{"n_layer": 8, "n_kv_head": 12, "vocab_size": 32000, "norm": "rmsnorm", "rope_fraction": 1.0, "tie_embeddings": false, "parallel_block": false, "init_std_qkv": 0.0266, "init_std_o": 0.00665, "init_std_up": 0.0266, "optimizer": "muon_variant", "doc_mask": true, "dataset": "wikipedia_en"}
Each number is 500 + 25 x the weight over its row's rms, rounded and kept within 0 to 999. Layers, rows and columns count from 0. Numbers have three digits each. The size before them is the row's rms in percent of the matrix's.

# v: layer 5 attention value, 768x768, rms 0.0753, rows 54-89, columns 0-63
# o: layer 5 attention output (transposed), 768x768, rms 0.06, rows 54-89, columns 0-63
# q: layer 5 attention query, 768x768, rms 0.0632, rows 64-127, columns 0-63
# k: layer 5 attention key, 768x768, rms 0.0551, rows 64-127, columns 0-63
v54 086:470500489456474476546530503470505447511510490523524503487486491501492513501460542507477454515499492474529530512506490501489502482510526520534485507497427505523487511541446483457501486466466495
o54 076:499515503504500490465503516502518505447499479539485496516464487490506499509497496483516556501476453514513480516496495476521456514482493473456448521505511519491522459520521483508494475498541480
v55 083:516523504468470453549502470508501495493469517490481515512512511523522464464502534474531531477503496485439494532477505447473486509509533492481505457532498492479501516481526478507523481532505533
o55 076:502511530477520497541498487474466486503545481514493484495496499477514507481514457526479480521506474499505521522499502502486524459483518474506559519460534482494499478513443497553507512502514486
v56 085:501458508501507517469498523519473475533508500493524486471475489466486500524483485514459485497503482480541515480508490461450521476515480508496490531503508534539526516495450523493488534520499510
o56 076:499480457508500474513514524474507503471471521506551480506460536505527515464506496503496537540533520501505534510555540490503489483420502489498531476493492468458479484483432493496500514483538531
v57 083:542502531488480516499500472454533488513518507496472517452478468497510423507525514520499488481523504490487505528468551510527510539501534463472524490486515432505500527497523493463498493514483511
o57 077:505530514495474519500487506512470504508531479527504508559469480452503507475458497466494481530471477501497490551526523494515499513508444511526526521510503502511487487503538460518513485485540476
v58 091:542527498509485509500549518540557546504484506489487491508508466478490470522528447469492491462489533465505443500464494437520534494484532499505489560500534504499504533532522506506480489493483496
o58 086:524516493466514473510479541492528509495477467520531502478493475461546484485482480470528457449526502475500514482507486522480538556515496485489522497489498466511499484455553493547512531532512527
v59 087:508512506506519491499516482501484488546502484509524505526501506514486533491475477416472534462493521483478496519488474457499481519498470505459538532512516498557453479554489508506487510480515509
o59 080:489494503484506493489479552460433481488487506536510504490477532504502535515554498544480518479537495489505492480492499457454530524504506512479474509487514486496522485485481512497488494533496477
v60 085:510513537498533484521490528497520450506477482528501475547462481524480472505491529510449530469513513497549475481501521523462504519476505471494570513527520523506505540522519492481479461468495484
o60 079:528478504492482523477501497503501554454535481518545519490492500524516528502437502475445518503437520468549505499494457504508544550507517504518490502487505507455485490503520514513527529498495497
v61 083:525524521530509524481564496529494507504461490525514487517550513506440537507496427473509503519501484509510471497513482456482503464479440501523549460523459516478537499565503512486474495484494506
o61 077:504444487486488450512486523518485472528516437455503520480510528457514514491506500544498477470502569492477482458464565527459505523531476488472532489535514462543484537490496470508498518541495490
v62 086:494485518468494479519511504501501464472470527495478471478508508535509513490513469528508484497467488510535493467506517502470484543485534484494484516517493481508515503522494497493485512442500496
o62 077:496519513537507517478501511503467496513498454493518514474499513453513529522506501465550480539474490509478483495505503506495503483550439516519474501509517474481503501454436501485485533504560558
v63 084:522491495421511512489460478539547503451484490539504488489476532479457526511556520503489487535463467511530515524500467501466515530533484515508470532510499474551530481469486465484494506477429506
o63 076:547459503501504548437504507474510465560511498479518482524505499517528503469499470502477521467553508510502477507559516472548514550458517545503494483459500549504513481500476499498494472490513513
q64 096:492480455472493469459490481539509505488487526515484505528487486517557530510544486489534513533547487486541491458474505430488503534507500482496463563507506516463512465503489501491522497539524463
k64 097:458535494551511526534483490467472497520525502506541473494488530483505462506488548466503537500507550515521490509486487496515511539485493520513464476471497501506496518518498544511535453504480487
q65 100:494481507468482518525500518490498520529485473484521516496501520515518483464516500478491464526542472528495537483450508474468501489500492476519480560510484507490486475498443459467446515512499518
k65 095:548481508528479522538500491491522479507443469519527580521499518484515477488488463486462479493504504489534502534500500483519543509453502516483455511497517476563493451510520504489533492455505507
q66 089:485516496496506520501484525521471447502518481501496540484509491446543519471499458464475571487481499504482495486516474509497499516482520526479500535482486458491497505518462496484546499476513553
k66 095:482473509492494532469529508500520525505477500472469503462500524468495482492469517521519477499480437475489496482508482500447500493489465516478478532523496459484499520496478469472506502495467482
q67 091:511495492543475484485462493532529474473495508497516504468503485482486501454507472469493501495474516468470473509502517515484501458483483524504545513488544476521502542492503490453549478510516544
k67 102:497472506491487484479493545484514486477516526502530465533527487482515488524479564483510503537515495521554492505534495541499531501456461499461473522515505483517514526489500508496458503509479473
q68 091:504464521522547477431460488533542499493499513521521508518496464488519511445510514511525518526479473509528531445489516509504535493512492521519506516515571500496527487579536499456495547498528489
k68 098:488478506496471489509515523498507521481502525504516481477505517482520496504454527495513511505523510518501492532488491489518483511513532531513496477474502488505540525461499440487515533510510488
q69 097:483422525463467501475530522499476497523506482482510561539476551461476463502493472515444528482488504533516460500503493496514475497471500512512458491480480485533515543501461522500486490502519490
k69 106:490469458461507502509519487511481502499466493522524541454530500486531465491529501503508527501494488504511499489451535512515536493440481495506535455538533501515535512463502533471463510502463502
q70 093:491466519487483533525489531419424519503518459464501510504502502453480474490517481462509495505484505512484463483480514489516498494476466493514498508493533508534485496489461484476506469482499482
k70 104:497531527497501495486505527499488525488491527486493494482488492482495503490514473532483512508485498480483530492461535515501461484560523516541522438469516475441530542520531454486485520470503477
q71 097:487511480492471550498535527510480502497482463508451488505499497494511502535441511493514462515475508504507488499545528516522468573562536499497533522500449483516529515487512524515490519496537535
k71 098:455517538540494491520510506497467520522454480476496505484477543520488489514504541468496523511494469512453470464521482515487475511518475537509539490472475532526485487512519516469522488501476503
q72 102:502553505524496543532523536482533529507525515473479498479522504457499486503503483491508494548481523496518486505501483532482492498481437496485526505518535473496488548475554510495512438486481532
k72 104:511506512493499511506482496539485512437499489498483486493474507503455518478493471486472424534520466509514507521461524488477480476511484540516467521504513511476547484475454477487495474443490479
q73 090:511507541476469493482518475473481502496476518500527473461465495485496478480503517494477477483485495521482491522492511510484468490553439465515495529498526498545536547504442481540478554440512511
k73 101:516503527461489491469487487476515468455510520490518530469467541500503479494530482515486517527513504526511489494492505484504500505495500497547452425500515477446507488516485486515499505535548519
q74 098:543489515510501498523503512471501493476473515540453536487507449523481492525508476507507502499527537517542467514524481505489509496518512450493506541509464505489437521493515500450509518517480452
k74 109:515517517477523523458487471508535510509518504485457506481486502525507506510469524491508537499463476500506500471492494494483501514535473513538495496563490500492520496465508467523490470513517488
q75 097:498561503490538523523475542515505544481507515503456485498491534518524489513528497481508440455518546499525488526521511501482469486548513492509511508509513476485532485522481469512479539505432524
k75 103:505488526499501509464473504511479534554520542463486483490516476473519559496502518482528508472498463472516497465501436518527512552516507534512503493507467483462514474471506493526520513488512469
q76 104:489543502507496545487509501461517509512473463513501474478444483500526470513448520527500446540480528463493467493492524529510518483525493545477519512512510491515488540547571502482538512507523478
k76 101:508520508475506493488546528473497505504444471477525525500481501518509498464535515518470472531515468483540497514533503467503467489472500519539490467481504490520519489441518465509513489476500439
q77 101:496477519515495538482482524495469473515481467526481500480515515513509468460474501539489479498514520464501500502506509518525483481461518522511462465470538512459470499517513526440520486507497489
k77 108:526505487537459510522487503478436498495443502501464514507485514492447458526536492474517499524495535502504466542493495473521525578484532479487477506524520503515521496494525529473457499507517504
q78 104:517463495500488450497485513537553459499527497498492490514490482522508530532492517518443488544548544514506502510475482499514484507460504507488508515551541465500483490498481495505495514463498507
k78 106:474508524502498527515520480551508475476481519518530479519503477527525519513492478542555509492476536485462505511491525517509518525495520531484516520461483524510525473517519542503527497503506490
q79 100:501494486509531491506494506488507492472529496496512493531539524532484525483494497503493509503519446523465565493542477507505533531484474515506466513535548514523498484545480541491461474505491470
k79 099:473460430485494508491501481562502525485497480506542520487538489463481518519492484470497490496497493496484539498515520450460504514482476508471527539505512499513473503496488519482514510476459483
q80 099:553561510476514562470489524463514498496444459472450537487489514448541513508496499487469548488444495480519509489504480528507515527484465491468518512488486490512482515476498515544530527515440522
k80 105:489552531502529467510438462475493504530506457504525525515507501475545532479510507524498543484456509527476520513560534515508507473498502492516569492468509501495493559477525509455476461503506486
q81 099:471508460530524545480495510492478495513507469509508476488534471457507530484484450519496496502518517525507504465483533480496480483493454495487476476513476522474480497474462508490476507521492557
k81 101:437519520549468413523538515465490533465530440491499507474500480524482538505519529520537531517508484494484492476495494493517476464514484542508484482505524503477532474538529498480465516517511480
q82 097:521510470476473530468507470530508487474551514460502483483508530459481487471517503512510515454498482471498505540452465487491457474441510446533540522509514485489549542500469503494487478476537455
k82 100:526518459512489485489462483548496514475538476497483462518530474502489501523511503502483482456517512536540516479474495471459498507495516512464435533490477519504488483514458482445511449548447520
q83 099:508455472499489500460485481488534472487511498475534552509497521506486513501467512428485469515529473518488505498494510527500494485481543457491481537484510502492522494521530481520502515465507478
k83 104:451472458476457475508501470499499507505452482487501511522510486482509513496450515504523522456474491529496498527506513467505521494512464477453444525513495510518572513513508530529502512490522478
q84 095:524509513455500507505517480554542525484508538530512513480501517530467543508475482505501462495467542473526527530477495500471494540520514514469503491508492508453452448515479492531491504491496482
k84 111:548488448484508489513513506512493443518522481543517495531495474470519525493493493530502585440475484524498499499451501525536512495499501462484536509509529514483531531508466525548543465492551510
q85 106:539494472478499500490513507471539492545475446495478519488504469488498476497489496481468483517516518469489521469539462502546526514515506459514495489509501482497487511476483503508457507500506470
k85 104:531502495476508513492482509530484499534482463502522509506490505480510513512460464466510524536488517505498453447532487451485499519480528472492538509511444469529517494556515518478484560484493483
q86 104:540485479507473519528539524557509508489485524501480475522485526429492494499499490473503556529476528499521476507508489532512479478496491531463513515508495544488494552497489544525524511503488516
k86 097:473522524467469485537499472503488448457486510522525487446513492508514525516487535529503497489557487512520540528504461491525475506523481480495505513546485495467475536441460497448528511513516535
q87 081:475467514493490517525545495491470454514474522489483474516491464517544465521471453537512525488500515516500463487495497500521519487495499515451498478523494500501468518511537493481523496473534533
k87 087:499481530494513455496486474459474508505497457521454501513558494451490478531501497464515475505469513467482473491528510500460535493534464515478526464529463515503505479484496521468497525554460526
q88 098:486456492522473508505552481491532477482505494475516460492521534488500465508520518527487518500486482512522504508465497489492509529530530540520489458462504513555527514436485529539484508470498500
k88 107:524487503510507502477473508477492465505496534516476497513477493446492506515471504472473473551497504519517488459571503505480476473515523489488512505527519479490517546509494463505433518508537469
q89 101:500530506484486528507506522507527478434516440501541501503475548450520501497496494509521465448479495511499507487539493479510482494479481512475513512537503492495473497520514517482498478527504520
k89 102:530497484496504483538484484501502464486471524507529552451482530517487492505535489535516500470492448508486524521543481431528497479459515513545512508459521538464493492523528500436473483540488487
q90 100:512479515482490481504453535479516478504507504488497485532464455460504528437456482514491491496475540512514525448506512497512514503454495542549546497494511480508463466449495471514493506475504519
k90 108:493520512546476522510516535491513499495513499504522499523511483526482495521513483489542504502524478503486482531484449508549452468512505491536437458461520515482518472511524544489436475554483482
q91 102:458512502511535482498538479474489531520465480491523545457548514526511521504474489521480487435496485533517516512498470519507488540470495499535483495505517494522461471470478506484479454485491492
k91 111:487479503479492478541495490520465544537499487510542555502489534467507477488471512517513530492486529480490484484486468505550483519495462500534498532543476459492487503540516501510485451484542486
q92 104:488500503521500475479521447501500528500472525444550547472488496504504454478483540492497517451473506508516502542477530523515545540491462476485506504517498478475528501464502466492493509494513453
k92 101:486504540476494545521495528511536527476519480489509538535497486505515496512472480517484533518488545502494494506453525481551482509492495490519465503473531533504446524515464530495511501470500518
q93 105:514532486470547513480465508510486477471511435496476507524498519504504508526500509550527523487522534476505510463535490483519457477505561509521504506505499482523527541512446512542461468513467489
k93 105:501553532530526488505529464471474520508493500465514493501472500465504507490471513468495468525540552480496520490526549505437506548551539503496521484485462504519458515492505498486492518453520513
q94 105:481526484464581526489485511448482500513494484520484484518511528491482470483535510492554516476521490579482500491432480512475523480515494493480467514466490521523480565495482536504522517488522480
k94 105:487538492460500520507533484497482535531451463484468487481509465500490503497493506497498516511467481508541491499451506478479470500527484519501512493499498508485479500503480572495502492518461473
q95 101:476515484507458522521534497515537494478491538507447468494456518501538480496522473503519475497516529498454490540507482521463521447541483495507495506502523489457526524460520523482482496514494539
k95 110:471489450484507501474503487525513483538526539493501518490527483471510491482491499444490491442504495513516528529477495510532495485515518509489486487531526503491504520495475523487539519507470516
q96 093:518493520478514507481478490524476483478489472521512521439495449492494512482519485478494515515509519500482455494495534474515482509521530483499470549483499502493500502485502432480570540511495507
k96 092:510507528536483559547537509498472514527549543491519514507500503459502458501502506495498455477483499492507513505489460524534521536498502488505481527520479505545544468461529496517521479493509519
q97 102:502471485478505511485502515467483526532518432496526507479483530518450488515499512505507498480495496550506503506508489503486484514503492504490535511457522510543480486463477502485498479547491493
k97 100:468514502519459501540508497515534464490501487502508520504424497482534540534488485477469513512470474498502487512512498456513487471474556486484508539532494517492570464519501473530478476490562490
q98 092:519522481529458501534522503465503510489526505473539491473490545495502525449476490500502502506453524534513485494515504577558501483480516504506501451535499495535442501509550520490478497436484481
k98 090:464515553473478500475497448483536473514484503489507484537473507525506511520503505461450526510527505488489505516524487481447548495490500511468490512454504517510486521529463562494497528480487519
q99 095:548516512477469526513465537450538514509539493500521485494457498484464496474469484521519467496493508488507490518551487520483529500501473460518467473544498483504468506536504520452497491503469530
k99 095:487492500469473499503527498465495504455490480485522519477528517563478489513526525447502463470486543512459461475469488474539514503455497534457495530507490538516523515552479543477511500478521505
q100 099:523524525493489503439473497506527551511493505506483516550470445525487503483501508492452504494500493506515524487530492526489492481475513540516527507492455520504533455521458449484509482492511508
k100 101:483479516497523535496515470465538485525482491498504460478484562516496453516482569487512461563431516498483465489449455475522489504506485527498462500482542514499525483493535481477512529482506504
q101 095:516485491500454499509514504503501520573557495510503441502506565502523489495495494506533506496470510488467479489520526502494491458441507487512491516474480490514449508519504504459522492516459508
k101 101:500490441486524502478479485521485516469540518534511499523492483455533495519490499485511491514551514522463487548523500492550464482493492469462484500564545513456509551488502479506451485488497460
q102 088:481497476498528496482498474488470522520524462515490477512511558534483487521544487470495494488516444500459556504543465484455497493482484538479502531491488527486502417496456471527506500483489472
k102 091:499485481512532468499504522483488545498517515493512490530518489484515535482505495521519532477459515486506531495472480464509488474469481511549504486491528483495523532481491481511487517505464471
q103 088:505531494507504527523554523492516526511516515498474442492481538445488509461522462549501512502490507510546535536479506521475490459556493489512511482505509489490480481510553497490472466497487508
k103 106:528477502495498526524461535516499520502541537509494474528522493504464508489527473518508530497520516508495536520525515496579525475503500496507527511522522490479520495522509509524454488509537494
q104 096:509551478476506497538481486495490494473489501545492480482517510540480565490512542507490519509481455513466505475524491519483516501523471495481516475515472498494492437506472510535507518501444507
k104 094:506468527497524515522452536479514481496505527473480532553496531510514476481506540520518538509495515501507508463506511461528493484507533520481507491484509509497521537451544439513479506510519499
q105 100:508472505492480515569484498511449481499491489487461454529481512516501472547477512513513504532480501486481518459488514503506518467461516523504482547487493519460524448472474493495432453500492470
k105 103:475513502477475545471488487496531467509509543447495525536462515525489468496517488494465500510477496508558496440521479490490496511438521512507568528495515492483507452514453471525524511478489536
q106 095:441478510507530496515489507535497492526480518509485555463443524473483520428518548483477481497517486503447504526488491534513483461460496512490521484474543454464512496459526471499499546484494505
k106 097:514504502508496511480473510489503514513481487490496479515546501466484499483446532511517546508479483485516524503522503498524511500500537474508506501463567489482542530479512486473468480508524477
q107 097:508509475499504552519491515478504514515507424492471498518507490499500474543512462520538488563488512473509506488544484457509462519503441480511507532483482508487510492537490536537484506442497445
k107 106:498538521490493525507536486507522490475515512491487566483519507502530479529506501452518518498509490522490498528483520520524501517481467495548550497526437471511524491503538524533481505490527496
q108 090:482498479522479494542506514476519511466505506504476470546521521477499455469528533494500493542524527487486500490504508504492505485499487525476551535490518473502513505485533533542476473496446485
k108 099:488540481528508458504489532521532526476498458461525526519493446462473489511483506519523488522485469507464520532477538453484470500452528488521538542487496529490492509454515474481497529495509467
q109 094:527498513524472429498514511477507494479482491515497497495470530547523494501504530500496516536505484496494518527499445512461529548493450501466489525509518478554483517475489504552493492545492528
k109 102:470474523534477484530508478561480490498503484484486471487516558479502522512472549525491514508499494507485429526504502487471505512506482490496509503465536501497475483533500507510532475493452506
q110 094:507506554544503456489487542508517546496523488524496490545450483565501465518521499499507484494517455517452500531506513533492504508534501505507519468486512464567526525498457537513545507508494491
k110 102:518500487537508472529492463520502525471496458508499489520481524520520517461507549504493523520514492494491502497512498449491500479502517505531487524491545499526447532513491496517473472520474461
q111 098:492469457492476464508491484533437548519477514499506493491506465541445489502469512430511509496500490506511533475465519482507527487465503470475486468516507492576514475519512500525517492430535434
k111 107:514478472517511506508527496489504479521464465493480538484512504475532471467488520531514519523492518488516514436499477532523480464505497457510469481493559501527492517501529486535507452486524528
q112 095:514508474492504476509474522475504526535485513539507513515531488524476492479485487533513501501534528531463512462489482531496484480422527492436478478481537519496551492468545518493536498521493524
k112 109:471531504505499468498489506505486507481484497499492515499446495468515489496487509489500500497478433512509496508518490481491458507478495494530539487507494519529462505449510442522526502508487508
q113 099:477502468513488519499486468577540542481498526499491513426470489485483537484468526505492481459476482466508472481521515502525517481538507540515521549495527463522479463485498487452492487480544518
k113 107:509527498469481506528463498492528494496497519510492482522467483469468486527480509530469482462517519480481532477498476489538461508506526495465484545517492475506508551511507514464485503482534489
q114 097:468509477519489491498552452528497516522474494519558468499498553505502429501501483487543490494507527536475469545513508496501471499444543491533494548477499544511438549473472486484468478488499496
k114 106:494507472491507500487519471511511514488482486492513519509494498477552498489486484495479447465483506515486479506471475530515520494481507485496525513523482457506497527495464469464476490464476513
q115 102:480462530496488492487506506524515516487540531474519551508539495444531493493552489559474524491461485490534504508495504487505509501499483512522519543522499486497484508471474478468499530501516471
k115 104:535518464491464509510544516534506494486552514520492488509481481509509501496488507511474538536517478468511484468476530494507531498522483537485511460487518554452488504511532489496507510498505512
q116 102:508525494524529509512474563487522488486509524481451482492459511509497507477508510518523483504498539507482497523537560496516496497474510525494466529526495485475556461504471488476507530543480514
k116 103:496490511477499485528525463494449547485480501513499468473539497478536482481524514494516498512518531483496488492493498538510510489524499540490520554468472479505500477473465542477509483482535491
q117 101:483509498518542504507492487488541487492496511503494477519473527517518530537520452532522491533497462500489499520489549516502543496531522491545525513490497481504513474523513488484488543523470492
k117 110:474493482537499524528486450488504531498512522513539499484474534492533464532517535488512465525514522531534529482517519533527462526501497516489529496495465507465469536487509518559481477507513480
q118 099:526504461567507481454501521490520499488538476523522539495508507534523507539535525474505494504545510449474540523501487464515500483495521460516511513493506548498530552503490527518513502438475503
k118 092:483457519480512504514518516509496524490471542505494463520466489513514514498490476511492489498521541522511478520553533538506530535525497453540510539485445520533497536547498496545478459464518515
q119 104:485499523483471557516488527530487500524481510533494517483464526445531513489476533505476489527484525491542494476484475501526466512509488501534523525518502500468457533479523504451483459475530526
k119 071:513460529513477519541466475472466499501497492493519524533512500498515476484502490518514473526495513473504524459498544460487512444500512482490491490484520463519569507481506502469449484474556492
q120 103:500477513511493527478494494500461511527514492517497483502534523524498495525504467481488523513501512501495565454511503479520495509503489507518508463461469497524474458541499487459461511484509499
k120 108:509452504511528509468464501509533517489511450536503486432531501506487541527519538496442477496488494483495499432482503516530514508509533475468503566514485507480516505513467469513461457515537493
q121 103:522466470527467521472491507512513508511479546487485483500518469472495486495505477483519496468505524511496539472479551502516461508526511468515493524512483432494467496521513501521538482437520525
k121 109:496490509533475496529499542503483497523512478519451481519516506469460524517545517528491470494501476524499467489458450481533493521483525564498483513504489494520512470497485520499509463546498493
q122 101:507536505528485502472489492531532486483506492463482481486480511515478505485487516535543499510515554506548470534508467518535514489520468515530521495481515544522460511457539525520481506484476497
k122 111:480508483528527500551487557468521521457504508498515536541505496504521528512488478528489522464521508480527498472497465538467480461508466489514511515450559543509467535497475522489463518517498522
q123 111:470479487494464519495529476518500490485501501480470483515473487551508506512521488505524503530487480475520525489530507470508464480494505482522506491484476531502541486478486525486490494538509491
k123 112:493480480485473484521509502535486552505562532470473495498537507499450485515508515510479467478502526513534496500521515525485473449492499523484483491523479482530491518496484474515465513496509526
q124 104:490456507492530540477493519467486467491513502479500472462534511492472504497517480499522456491485513404514505479538496438523449504504498531535527487461492532475491521513531516516555489503505516
k124 109:530479448507496491517464538521503508498487517490515499505493533478502490509482490504484477488459509476494531477475507460526449478542522461468493521513468517513502455509504473464526465488510578
q125 101:515522485477463525538499472511471521479508491468528462542479471501520492468512512469558516470501491499502515526521531485513547509464505446505533519501513524470562554496495447481492499470528521
k125 107:554513480523482508506475499431445489511514489511479528495544510527529486481523510463509495485523552535510502514531504502510521480517504531494516520483474501489523510498485487478467470494478499
q126 101:443462466543480527533524500488535499502561511474506551464516519539518547531500599472470508463521500518503482505499471498481509496544483533514510506508514474512520521484480536507501488474521489
k126 104:518510520480513513435537496520509530521472472491452522459487452522491511506469454477523502516528508475492495524496447533521545512475477485485513467525489490528479514482554491532470503475480501
q127 107:490470525489522483529458479501523520518502474485544538498524461449474486513538504503529478509493444452504494432493494517481448519491511489468477496520516477491540520462503517541528482464489488
k127 108:498510463502555475468425511495507508508497508525524487527500481533486494523495533484489543497493508479511509483548495546459517462489531467490489462496560457501501502510516465506467549552537502
v64 105:516480531523530490510526519484464463480461475500519528488489502499501482444482489519510532566465461466525505503476490466483435472506519487516460495501495494530507546503477458481456542502478487
o64 097:490494521468541476501501512526514511558518461489501500505472513513537527455477459501492460502499499501491518501493500512527520491500488528511500520479502504508509459471486539478500512508499510
v65 106:492506533479488488453547471512523487483523504504478485499500502524508449451460487500511510488502512513514487490481495492507540455520511511500496474512468504544484539518507509511515524476480505
o65 099:517481501485481501501507535517477495493508495504502496505517482446518519459474504489522488522496496459526523505487503511515463481512491484523465505513511490534470557486518509515490544498519485
v66 113:527475521502511432499487499484489471499517459520498508548485489527523479512518492525555534517468504440533512490509485512525485509502517507493483497541522485490522482517539512504558513498494535
o66 106:465481496552511511510480515507484548526495509496482517535492473516467475518483502485484512520529516509492559499473475469481484469545555485512513481477474510516510485510479452535512513421470481
v67 107:524559489536526481465491523463546510435510533535481524490472526505484489479496535506502479500493524487470501476527470532508490526463502476523517495548512501494513514489516528498475484476472482
o67 099:481494508507503477491517534523500499477455486524475504481501497491507489496513495444512491474482496512476479503520506518517473513518552526491537513477486481473511494506503494509475464483509450
v68 104:479506536456502496460520484510493545517539491519451517474494435521495498482499469467473500515463520557513526520511507525532528442519479541525503495499453533459495508500472510476510492487483527
o68 097:485549531523503502524524502538469503485531546497491489474481492499499465496516552475464538495485514524493433515471471490499499517459503505465505505486531511470505492507515509514524491458450497
v69 108:516490532521484563530512510480514494488464494502517471518432477515477494506526464481558469473483514540474495516523510469489495489476539459492473507475514518510504492485452523501504492525466519
o69 106:499503510492465515525470485482462524516528461541496551458535496497504515509540527518506494484548512535478552496564489488495475465454484482504536494510519479500482531493485507499512520532520468
v70 109:507499453494523523523501506478523521525491464471529505500513519495489525508467491518457511455547472523465510511502531562505518493513494490490464499506516436495482519464483475483431476510486502
o70 102:481460495516465481514544439499511528508532494565540511470489490479495500540530520496527482569496482533480493474516516531498502449483450554519513508512513461499503460535455552497516495523510518
v71 103:463504495530492488485477508503504525498473463470479515489520491501524514536470479462461506510522464475487526509474493535477494534463512464511464522511491535492500490499476471533463468536498500
o71 099:498502444493497483451527526484553488509486520504487465490563528489486519478526466482499521508549498507452480490513515539496491468548510509505445492548513522545515504475435479504460509495510461
v72 106:520491515520535479538508518519466476493539474506510532455516480555467504506496486484482517519466500441552498520464488480455505480483474518561511502515502519452482514470470522510482521531473532
o72 103:477499491494469508503502519541495487477484495495467459493495536480531503491469486495506484477479503469457521530481474454500502520518503503553529508548493487501500543498552450539532527489536469
v73 101:507494507505519458484512544461556518466528500502507553511507513510527522459536532512518489554448473455518505499497462513481448517497506513523480467563491513510476487476524470463512526476474547
o73 101:523491484490512480485462501519508537500538523520495510507539485498514473497492475537509530467515425474486560455501509475527516491497453488482475511492490521510502506531509493472494487517513483
v74 104:505481535520480515492495479480543506556522496517542502497509480468514494507492466492483555507518545550469452499488496485476494486554516494482507546465564477504508488517493469515511541480521478
o74 099:519528511500486558530455513508491511500533490484493510493486506496502501526501466502481497583500546464516516472469504550483481523494500498488473502458523487522518483517470527525497486491454502
v75 116:502487511517517470533501511489497515491517513511501505497484495528476499505451503499501511523511487474502520539478473538475528482506476505483503529548484463529505455500528499493527545464487498
o75 104:494517477451544449490511501499504507483502502506483489478529484474506466480485535492557499521450516480509464454502558488476494482561471512513497498490489533512492553516501463485501517505510495
v76 102:474450478500531492521502496537486488490460471523465473540487476475494493480551449538526507460464487508479491487496523523526512496489492498519487517503555477482530510494497476442504502514488533
o76 096:507495478519502512485515449473512495502452482485481481523499483539500519486531504507475501476494474539522491484508515496516500434526440497529478505490473519518473475495477482490487487483473540
v77 101:505467499516474496486532485504492534514508501470505544482539471503497510545497550535504496476528474556486498477526536549521556509512463491485518474497472512492523515474490518498536502524492483
o77 103:497459522502490507540468489504487499470512502516530464475466486476511527457517473535493499535472519503456519458518480504516497491497551482498470531514466475477503454496487483510497485489507438
v78 102:505531481488488492483501505477496543514476529514481514493514511519468472533449523483511485542510472476498475505476495506492508472508519513485521501500486564463464487522508480472501523466494463
o78 098:521520544476507516506464521562518483465532493467542468500516502475502506465548510512488518473532551588510468473467509496515473534479530511472561538479475461507509541504477496511488503457511484
v79 110:496513506501546524495492519481512521491519511531501485530486476486463453566503507498512492508523527497495474501564504526477494480489488466465475473518475540481520462510517542500458503526509451
o79 106:484522474520506482508485487501498481464477493469477509470544543470493527469470564512486476488498494516491504490481490511503499475518528494493495533525495461490537518504546485496488506529549467
v80 107:546514441529482502507471507506485486467467475479475481518473511468484500510545459486538532479494529533512548516546530475456498547498472473499499513499555478488479467469516471495500502496482474
o80 095:496516503502494506496524469483507511477515488486497496523489465514504493516552535489498529467544495470481534477521514488482497456522486510484495538498478516494526524488545505523508520485526546
v81 104:508513435485480504495510497534468487520475500495500495527488505487510526500495489487488501500501462469522526518456483520481542503494508503521518509521480468504511505511471522489452536565510509
o81 094:491544541494524495474452509458518477474494477482505521517469505480522469518506509507492539464503485487526524492544529501442464416504482512486504469466511550529479479481456484483500486463458505
v82 103:523530469487526471489497531516542482494499546505510546524491507504473466486484495473487467474513455460491511516511530518505493489477499531512484473505462499483475479491527538522498540472481510
o82 097:492516519449479530513534510477532510501491486461478486474466473442514523477508509529526499472526495515508493523464486562479462459469444467477503510525458471477513536459509546476473538473487548
v83 103:587483476497502474515465486537481483484520460529525538463523538532488523498497486507487508550500465470540531508533545516502520480487495514516491518478536457523507454453565502466468490509504495
o83 096:511489508478505493486516484466498553517492471472513518542486502530511479523559491523510498452491484507482503507504515479462481497412498504539487507449527495496475489474494523540530507462506483
v84 102:500514553524490467492488521497490500514440503526474500493490494554519527485516516480464471505527544502573444530487479537511495545509511458491534464481520476492520494515487489486549510505497518
o84 098:551507455512495500497505529498546505474498489511502504485480533516514509545493547513500507530500521502500494511513487472516443470568519519514499499526491531528514508575482484482486473476478554
v85 105:485485445505488503467510482518537492571507503471504476457456490461475469550468506473489478489527482499517497502523510474468535501487474477467433505470518511456487520471512493492531497494515502
o85 098:495505480523508503509520515488437478511501494476533479540493498461479464514514487533511498528551506529506423499495495568514494504434546463450471499492496435490495466490505497520501491468496537
v86 105:497538530470492516464564489472500543455517515514506502479475484540474466459478519502503485486504520504481473464498501500461513489532515483491502471548501574512457506516495531545525493463488495
o86 100:504487527503549541490467496504519506463475522502508522479448529501497485503512523475522480489526520493518464508557489500470448494430555486530507512486481476479494483493443545504551529523540490
v87 103:526504540499519506553509494495525499518502510499501494559527504537514509547459453475492541537497476511534487481490521471484471505494477462489501492529502507537508483491505479522506495506478481
o87 095:519495469516504536490525504502492541454510488528523447485490495527499542516481511542511455460550483479457512502509441541518508570430549476538469505472494456512512513493508553515514476503512461
v88 109:509480564469486514504507524536544496458518494501501519521511487529496457499474487527516518491489465541514493513482476468471485508528521489524508518513506497523462468520541509505477481493500480
o88 100:513498508492517525481497550511564499540518529509526510501506502523497539508528486442496457509519494513482486474553522498542464484529582520503523514550512497510530491524539536466520516468455483
v89 106:488475517448514481481509466505479525514505495487546518498506498485473469481478472476476498511510509524502464495526481500476496508507536503515501519493500490478511528516493502536484501484496471
o89 101:479511495532487518464514482525507464492505514554531530480501495503510525486527489483464520473498536529508486519510463552525512518530469470473550518488495468463491526454546497549533498459483538